Weights of a small transformer language model.
Size: width 448, 7 heads of 64, MLP 1792 GELU.
Training: a variant of Adam for these matrices, 628M tokens.
Each number is 500 + 25 x the weight over its row's rms, rounded and kept within 0 to 999. Layers, rows and columns count from 0. Numbers have three digits each. The size before them is the row's rms in percent of the matrix's.

# layer 9 MLP down (transposed), 1792x448, rms 0.102, rows 1561-1610, columns 64-127
104:544520513510517463502483526503491527457446506534538524525544482492517509528526475500512503471532537493511499485512507488490498475483521494474467489455486529486574484508463517466484503484464492
099:547525547507505493535525460518501523511494489484497478502525492502552455499483503520497493503504531484490535517512491469494510485511543506496489493468472505473511525503477496536493490525496529
101:467550516519544471519483457530483540533503525490507505487482463519482501487501486509471500473504468509474452510458527476493495536487523506492509536547511511455509483515562462502483493515485506
095:495448490513487496506518528460506527481528499504539491538498486526501480499507487478488488492508494563514477468437497502477471472494493480553465483507500501489523487497512480526498489501499445
117:493487499514553503515495458459499461533486453495547493502503503504504548459501507509443541484550500533528496485505505505532503456516515517489519446482518465513483485473510528522482501469501471
097:490495514475518507514493520470531525469507513490536498462482505531513501487486485474496512479479498493504500528481507475488493472524541525454470571494506529495522480468481442500522526487483493
096:446514491481525513506490502535514499519523474508519462525534501495513515504479506489504532528521533512495527503528512462533495527531457489466499479471479566506505495488504533482486502493532488
090:520486444509531494481480490544560509504460497533536510490507505473478475484510519538460535514513489493513514515542526516501501492522486513486528476506497515539490481553480491516477504531486491
094:497536482482506507497477502448562492468471444486489540504532478516511491514473472506480508561509512517479493501503498489491516524467491489544496524485511508516482500499513483541470529487524476
091:501477480485520512519534489501513503482511528490486462512486522538490505460559512488504507535455471466484521470463463503488453539486550509515523464517470470461517500541479507521483557468493482
088:497492470514502508514491548515470471452463471519489479520498516491501500466491488495498447485470445526487503505472525449549446471515471490509491538518491501508498508485524487470543498489470488
088:505497515486540473540520484507446448457492527486505522488529457529498487504552466481501536485518487506483537525482491500510500544545493507535488553555542504473510476493502495514511458536508548
093:517481495477497518479509499457555490462548544503434522472495488552552456486464526461488517486479472533525483480518525509457525499505483519483486486493491450476450516517528495511522486526511475
094:461506482531523484477531508519502523516509524508456493500504492533476527486442532490514484539503504464492510481462501465471481505470500482501539510482502473469509506513478483515570491505493518
102:488507510507504520503511507461459497479475478537485474531513550495502507518500483534507463496516474458500501489487510515483506476495525457499528510472450527530465517475527516478499479489484524
088:532471503460483525538511522482493528476529479448548526476515452548494482533515473481486486497517495421496500512465471498471524464479503524518500480516555503491481480471520488505540499503536488
093:510486486494512484484488521454519511511502541498508487495509489519536514505458501517470508466510523527490507522504512493528528529484476463500455540505519492521489507477515529474491523511493484
091:545485442532554475486504475482511506459499528529458538516529501536516513503472508513496530491490495496523529492528480467515535463500491487522516490496469487564453483498458543515481524516520484
086:518507476533512462504536538503483492496506520534549522543442471517527521474515477519467554483488493564521471502506482536494497475489504476496492504513492485520464512501523504481491523500541441
095:537541487469509463508482497492529503503529534501502530493509535504508541495473536524514518466492465502505489493492525499515477498460472504497493532485495488482513485463478546495510533476489518
096:482508442569503492487502524502500502465510507505564525520471520475482527515536441496457560477454476563446495516470516512512470473501495500479490476479504514482483493493506494507487517491465466
104:501498499454508479516498483514542525482517494489508515480473498512527556468507523470502484462491481522515528501516480553453526489533521491549485475468502535558526486504485541498502506515502519
100:552477465542475484440485553439486524468504495493483485550530496501486498502493518516487498487527467521513492495507483511498511496518481517496492475489473475568482478537515531501486535488479498
111:519527436524471508461529475521469539532496512498472514483499515502476492510531491439522494507475531494477509494471462554466522468472481507497488491559482497471531504511518515474482490508496487
087:516487560507470515518498523522493494495470489504485465519471518436529502481501510546485483481511513480504475541502544519525486508482526451534486537517477519538515486528468475504512483508492487
103:531497475469509493503508466540554543484519493499473477525502529512435518484483527549481475527509527517500463538496503475464507528483524511540489488546471525487504487508478459500523503547507510
105:502533520514535489530470548492524426487470529526499476478479492502532505520558514447491525509546483542508510503523478507490477500543491492473526510470517486501525495521520525482497468439505552
096:533475458531487490451549505479499549499486508501472474487524459509500497503486480438518471552499487450490494513486516487505488485484492513471495504510496531507528513502508504512489544506518450
117:456502501488497489513507462506508544502499490494493477503512541536431506488487500534457500528508536527474532494480509476498499544489525473512532486511526491464499502508480468509504506505489508
095:551478477502488491492482517494504515511497509504491502502513532448492476504489459537484521502514485512520476539486462501510509492495489522500509461525516509551545507452505512530498540545520507
108:509505486487493499514537481495503489481521524479487511482500501484500499489483530517512492529497484263528536520533500522516496485509526492550483507507528524493466524531480489502451491498523513
108:518487515482498515474560478514497485508480498530499465460487531466537503490554470484491494507484538514549493513434494487472524490550515522442425519532495471490513508484495489516494498537497470
098:521521536476464485463501495509516472502497491504504524519494515507528471471541523493470516492466490466485548495523512546489530526475491481493514491528496498503443497485515503487510463485491562
095:505503441499508514422530518471457469479463469502480516537480466537519523493513485491489507457503507398483498489526523481509489513497493501497506503497479487528464492532428533509518527494485505
087:498495481446490507492531452468475502486486540493469483486486523511471508526459511451491505498532510484516556478502518463456522504521517494444484468500532503480524517520533525468513510497491536
108:523487475504481510498457468527524474481528429474512524478500466546502500494479555490462541489485493489471514484492441513544511507493533487511520549507496486464496506502488510519511499502512453
111:508481520461512522496508517533497526515482529510485486497504521529470502546506448485508513499484538533456506495485517500466500464529475468451499489550495523479490513535542472459541448490454472
108:523491528505462501486502524455520492501492473498513543502471472497479453516526464504514557495510512512523493508534494578517482475488478524499517457534502510508468507538487499493514488440511480
094:505503523508507486529514491520488537515529521535486525518486539499488482473480463486521491521511459476466489581518506473508525526466544493510485517516482491521498476502531542506516497459478461
095:507495498505524473550517498501481528469497488509525506509538517527505530499485497506464543491525497473534461459528510519471513484485515471519469505453503535516496518519494468572474524482471499
094:470473462520471511495507498516457486493505502484508515507537536512499535539488470536486511468511487500531525504487490494494535519524510509554504503514516461505451502512512518499471480461510513
104:456505498491504516491505526496518483487483556515488476471516495530555521525554473511535462532516462529504485524451523508573531517499484524538529495469500495516521493504504556523498512520540491
098:480512506517480478508440523494521499469465537513509456513519530517490469468517495541506468501544503530468482534523492490469482497508481490497514537488481500519504483529508480518496526492513528
098:476517526479495534507491463493492477544484484503499495519505472530486452487463515524471521528522511442496533466494492514507424519473494473520509494510489526503521501510489450469470476500531512
096:460488532507469494514465504547503527520471516515473448534512522515492509481501477512485523520472520488530503493492541500443506502539517508507490523497462500498475497510483507474503496511506550
097:482496543503472472525518573474545493433521529477494514524527448471488456521461476505504483506490483523508493474556485503522519437493433530548502500496509516499502486501481474487518523494514464
092:496480465502498516481483468513514496514491478512475515499521521503524521475503510502483508495524531521508531503523511510550498484518515501497431481460520514477535518490504472577523508508519510
103:492499563456469489546487517501518503503524483513509504503449472532511496466510570535496548508467523517514497477501480533535523485520491524514518506566550459485488510469547470484457474505517494
098:505513518471504484533496505495529528512502460467481491458508525517476498492460491497549494493481464498446484527511500472506499521481480503515484533530576477504514484493462487470520500549495509
070:435541496461466505492479503525485502482500518491499488526490486504480488522498505478559504535496511512519495516482517499523527453516516542518504501481495507487499503501467513512483495506436492
# layer 9 MLP up, 1792x448, rms 0.0653, rows 1562-1611, columns 64-127
102:551493520508498518482512495572496533504512503517516494509465517498496520516541488569464519483479473505494464479507499562498470537492486555480481528539507468515458470516495518512476457522435496
099:551450481464511502471494499514449517519499512518494440462476483486521478491499516525528470519503523486512505511526560549491475490526500483494496465481490470551502512526478543483489518494509488
089:509526496469488513509460514523517521542468546488483495475560517526467485490488514498510495513525530525496502503493480537480504526519498494503513513473500521463473523487485501489535526490480536
106:477571515492483472467525498509480497502518493527538525504516502480513486551509465518539530460519483505530516520500552494547530517551540516487518451475499488525519498516486505489466498506499485
100:516491488512503459473503464512466438510515489508503507523483494491523500529503483524450513520508481506498485499545444497522549560455521477508516448495468478493508511510505538494508479514496510
092:569468483528502520498498467480468515514521531526473531482484516520493502502527505514512490519468538529521431516496511494478456484487454471498525481468502455433524513528515473541498475472455510
092:489530563489500522482523516492479486488511472500514486496508493526461481518509471478499501510474541506505491479439504485478488523504510502488456524537454490445471507488504507506492494467510500
099:527519503481508487496542511527502472503519497476493504509526530492449511486503482557488480423509494497530460486523516486496489521515519546472453506523496493497466538531491496499476495489517526
093:465528510530548492459482500505532513505506476484497508488495492506523502560485527495510488454515503514546454504493497434501566507514498471480472516492490509510514512435491504459475512527505501
087:475489559475514447461519512541452460491540483517488551482485444498493496552558488517480518516468505487480518532524490532508468483510530471484516537491511487464486457505476477523512510486471496
089:472495513502484504494503528502514491514517441483538504516508501498507538499493480507489464475512495491541460479544503537502485479474486490511493478467503493547518504486474510495480505526505501
097:509479481506506440506499464488484502529512449492539518444517485504469502497555516504509508528534501514534520511515521507484444512490497498475490524489553509500482493522456462521474505508483522
096:526557478506489490472470486557531518530490487516509492498541523516496494516559442511499526524488506515530508466484450564529512503513551486526479486499472501516495493520522479540495507500482472
100:529503483522504484519514507503486497517490484508497504461496483492491525509489522542461509530489531501504471510495513504518533497463497562457529453500541457458498551558531522510492511500468464
089:531531505483542517468441440511515498509501527539495447492474500511512467505485513535485504471478472488505484472542497507531508553488563480490524502501497485496515502466505525508484484499475502
099:505531493525511501496492533500498501525551490502467470519504503518469533538513517496535524513459454520518481493500454494507487496489552520535517477499513483507506507492503454489505466492456509
098:538542521460516490485509470540481516538477499546453478483510527510516492530506499513510514523505491491479496487480552506514535464509525530550503519533471489486505492496489487489509494451441511
099:526513551472488536447470448488503530511495503447468482451529519527485494519517511523508472511509500514515495516522551492482473515519484503525534506503502496491543506492510499518525461494464530
096:535528493510544526509496524525485464512484475499448470488485516467448474477483445490523476515488554551548486485502491524490469527496487497539490480477503497483454508476533461475496464486530534
096:498484547436513499485491479505523476501458511512455486474531502492533460488490522525522472533528515485562504489480471516470511525492502504494466522541520470532508476493513479513533507526540527
109:510493511524482504462480517489440475516490501488498498546526508476493449525503499537497527517508508504484479510491504463505472507475465501468537508545490466464484525464528442521490506475525500
100:528532518426500512518462493537525467543476506470490495472516519509480512476472497519471474493444547507548484457500483518472499496519506496512478515493545511454472541461522489495489513540488507
106:485509504479530431485477536501511514523464489532500523492448457505493527476498471495487507473492528504494494476487471491500519531562517491497537517469507526545501491520532535479499520475510512
096:531503509477496456491453510558483501540440483479471470510527473517491464536496496475551539508522508499471529495482466500515469516496490502532510442449537532511486509525486525454536505484488526
098:483464516504507563462462508474510493521468493489519555465486484538486472551552538495485550464522493541488517490503509477527465513505493490554491530472526489483473521520535546515494540499472463
104:476489524486479485478496499525523514537493495489446503482516525498480504490485464507535475493490577492511462490482495469512562527468519545506527493511497506480510511445530498513516532490455510
097:456520541480524521549507501503447479512527539480518547521486486497490494531518514514438511480479514492501470497527463509494496530475486509516485494493477504519471503464510486491486460493452509
114:479510514516504492465495516526534486496464495520489489503487519554506536500524478515479573521505515515520474508518456529485500500539499527501511451524479465481482465487505518497515481540444506
097:466521519483507473483502523478510505512489458538472510495497509528492512491488488515542492482511527492487502484506568491494474505473511498464503535438483554484474501503476469515497500532495495
116:496539514488515493441503487555498477549494532522443491492445505482528502542475500527518490486464516487524498505486497502520501500502547515542489479475476509482487524490487511483459518498511520
102:516468514499516486491449498484499505496495500492482532505517454530462526518492499491508502469530519515491493477529550477529519544457497527521512454435554472502463515496515514482464508481510533
096:482507491490490516541476465512513517524485542516476510507503455508494471505517528507508550498499493507488474478499479486509462518529489470506472495520466481483496478456533509506451498474470512
097:503556491478484496479545482503500477524503555498509504471533457478442457501480512528492529525490474475544494458496506503506489504490516507546465482488488510494497476442483502507506490497518495
090:474480484507491473485506527557486502529512510527548502521448472490512516479586457466531498516503509535520482498506475519532500488496512469514514495496459496546467494493498477470536489510465463
108:510515483506515450513494518470489490523490486495537560525518467506487495488504463494527499489517495475510470510529513517522490443498546544501529472496495463485513461497506493527487509480494500
102:514552508486571510440509515511477516509547467489508544515484464512462512531519515526481497506488496514525493486510492498500511474476515451529494496491519467550457496519473486514503473485497546
105:487513516497493534487504510521527479537512513495455462483530503504499520476484525517511488506515529500481500478452520502480559507504507494476495541524549500450496500459528468518497530555478513
096:508486483517542511510461495522523490546516502512509467511496482455531488505481497493497464473494538496472500496483510505439470528502501493505516507459505487455508517534517498477465503491488530
097:489506522491530521511492493502481465501484512498519497517449432486504469535508507476479513549513548478469526495523491488493474472484496522538483487509513491522462476488506500522509504522486509
096:514491513471510519513513551483502460489491496505503539532454475510491496523538470538522513494531529515514468531514507513569503490491511555505502507508499491544514479519464473464463497518482517
105:532495520499517493492494494523519464492511530519509525495469457557456539509495499529471483483429484514481516473506505486460492512490528475513506487497512487504485495456510507445470485470481473
098:493503531485531486521469521507505454495507457512529487491513491522477526469505470504559528543490493519528492509534513496555510522468513535506485486539541517544477531467521535527528509509415516
105:505537514528495470483481489480471463506517588464475529490508490494519492476498436502542497473481484486504525517521545498530500487492514536514482513501535463486443485511486550502508500526486516
103:502508458500532495478506489487520472496514476451525546478488466481477482522505558515507485504567490502479503538553473477563517552443496485491533508501514484535522518477510517508495539475506491
100:511543486490498498459497508514509483498461512523530527513497504515473539455508457474515484480464567519508481486483541458512482505505524489481444535511485493493500510520544546519468547507505493
098:504504482530502512478550531548516513490527505489506469484471482533445470488519501498481495495499498501509493471462481447478472494490463521506487480529510466503492481457499483440479487549494475
102:537501491470522446486452496507468485538524471542486499502517521470502471509503471500530530512469514496512469479509524516488531526508495496484496445415514472477546492502500519457493489539464501
102:535500508501494461491485508493458492453527532504507521472511440509464472529515488520463539475512502494534480437536494505481502499440571498551492447491515516546480469519497511482486514511541497
081:534484504522515494497484512476479464527494512478509483500529500487531489509530480535473495478539479476465501471521517550492495542518474483463490505536514485517470503522517508463493511498541526
092:498482449487505488490547508508487521545499496500463491506475512550500526474513469539475501411461487488585447473524484520538485476477500480537490510491491479531443458481500517504501487501476478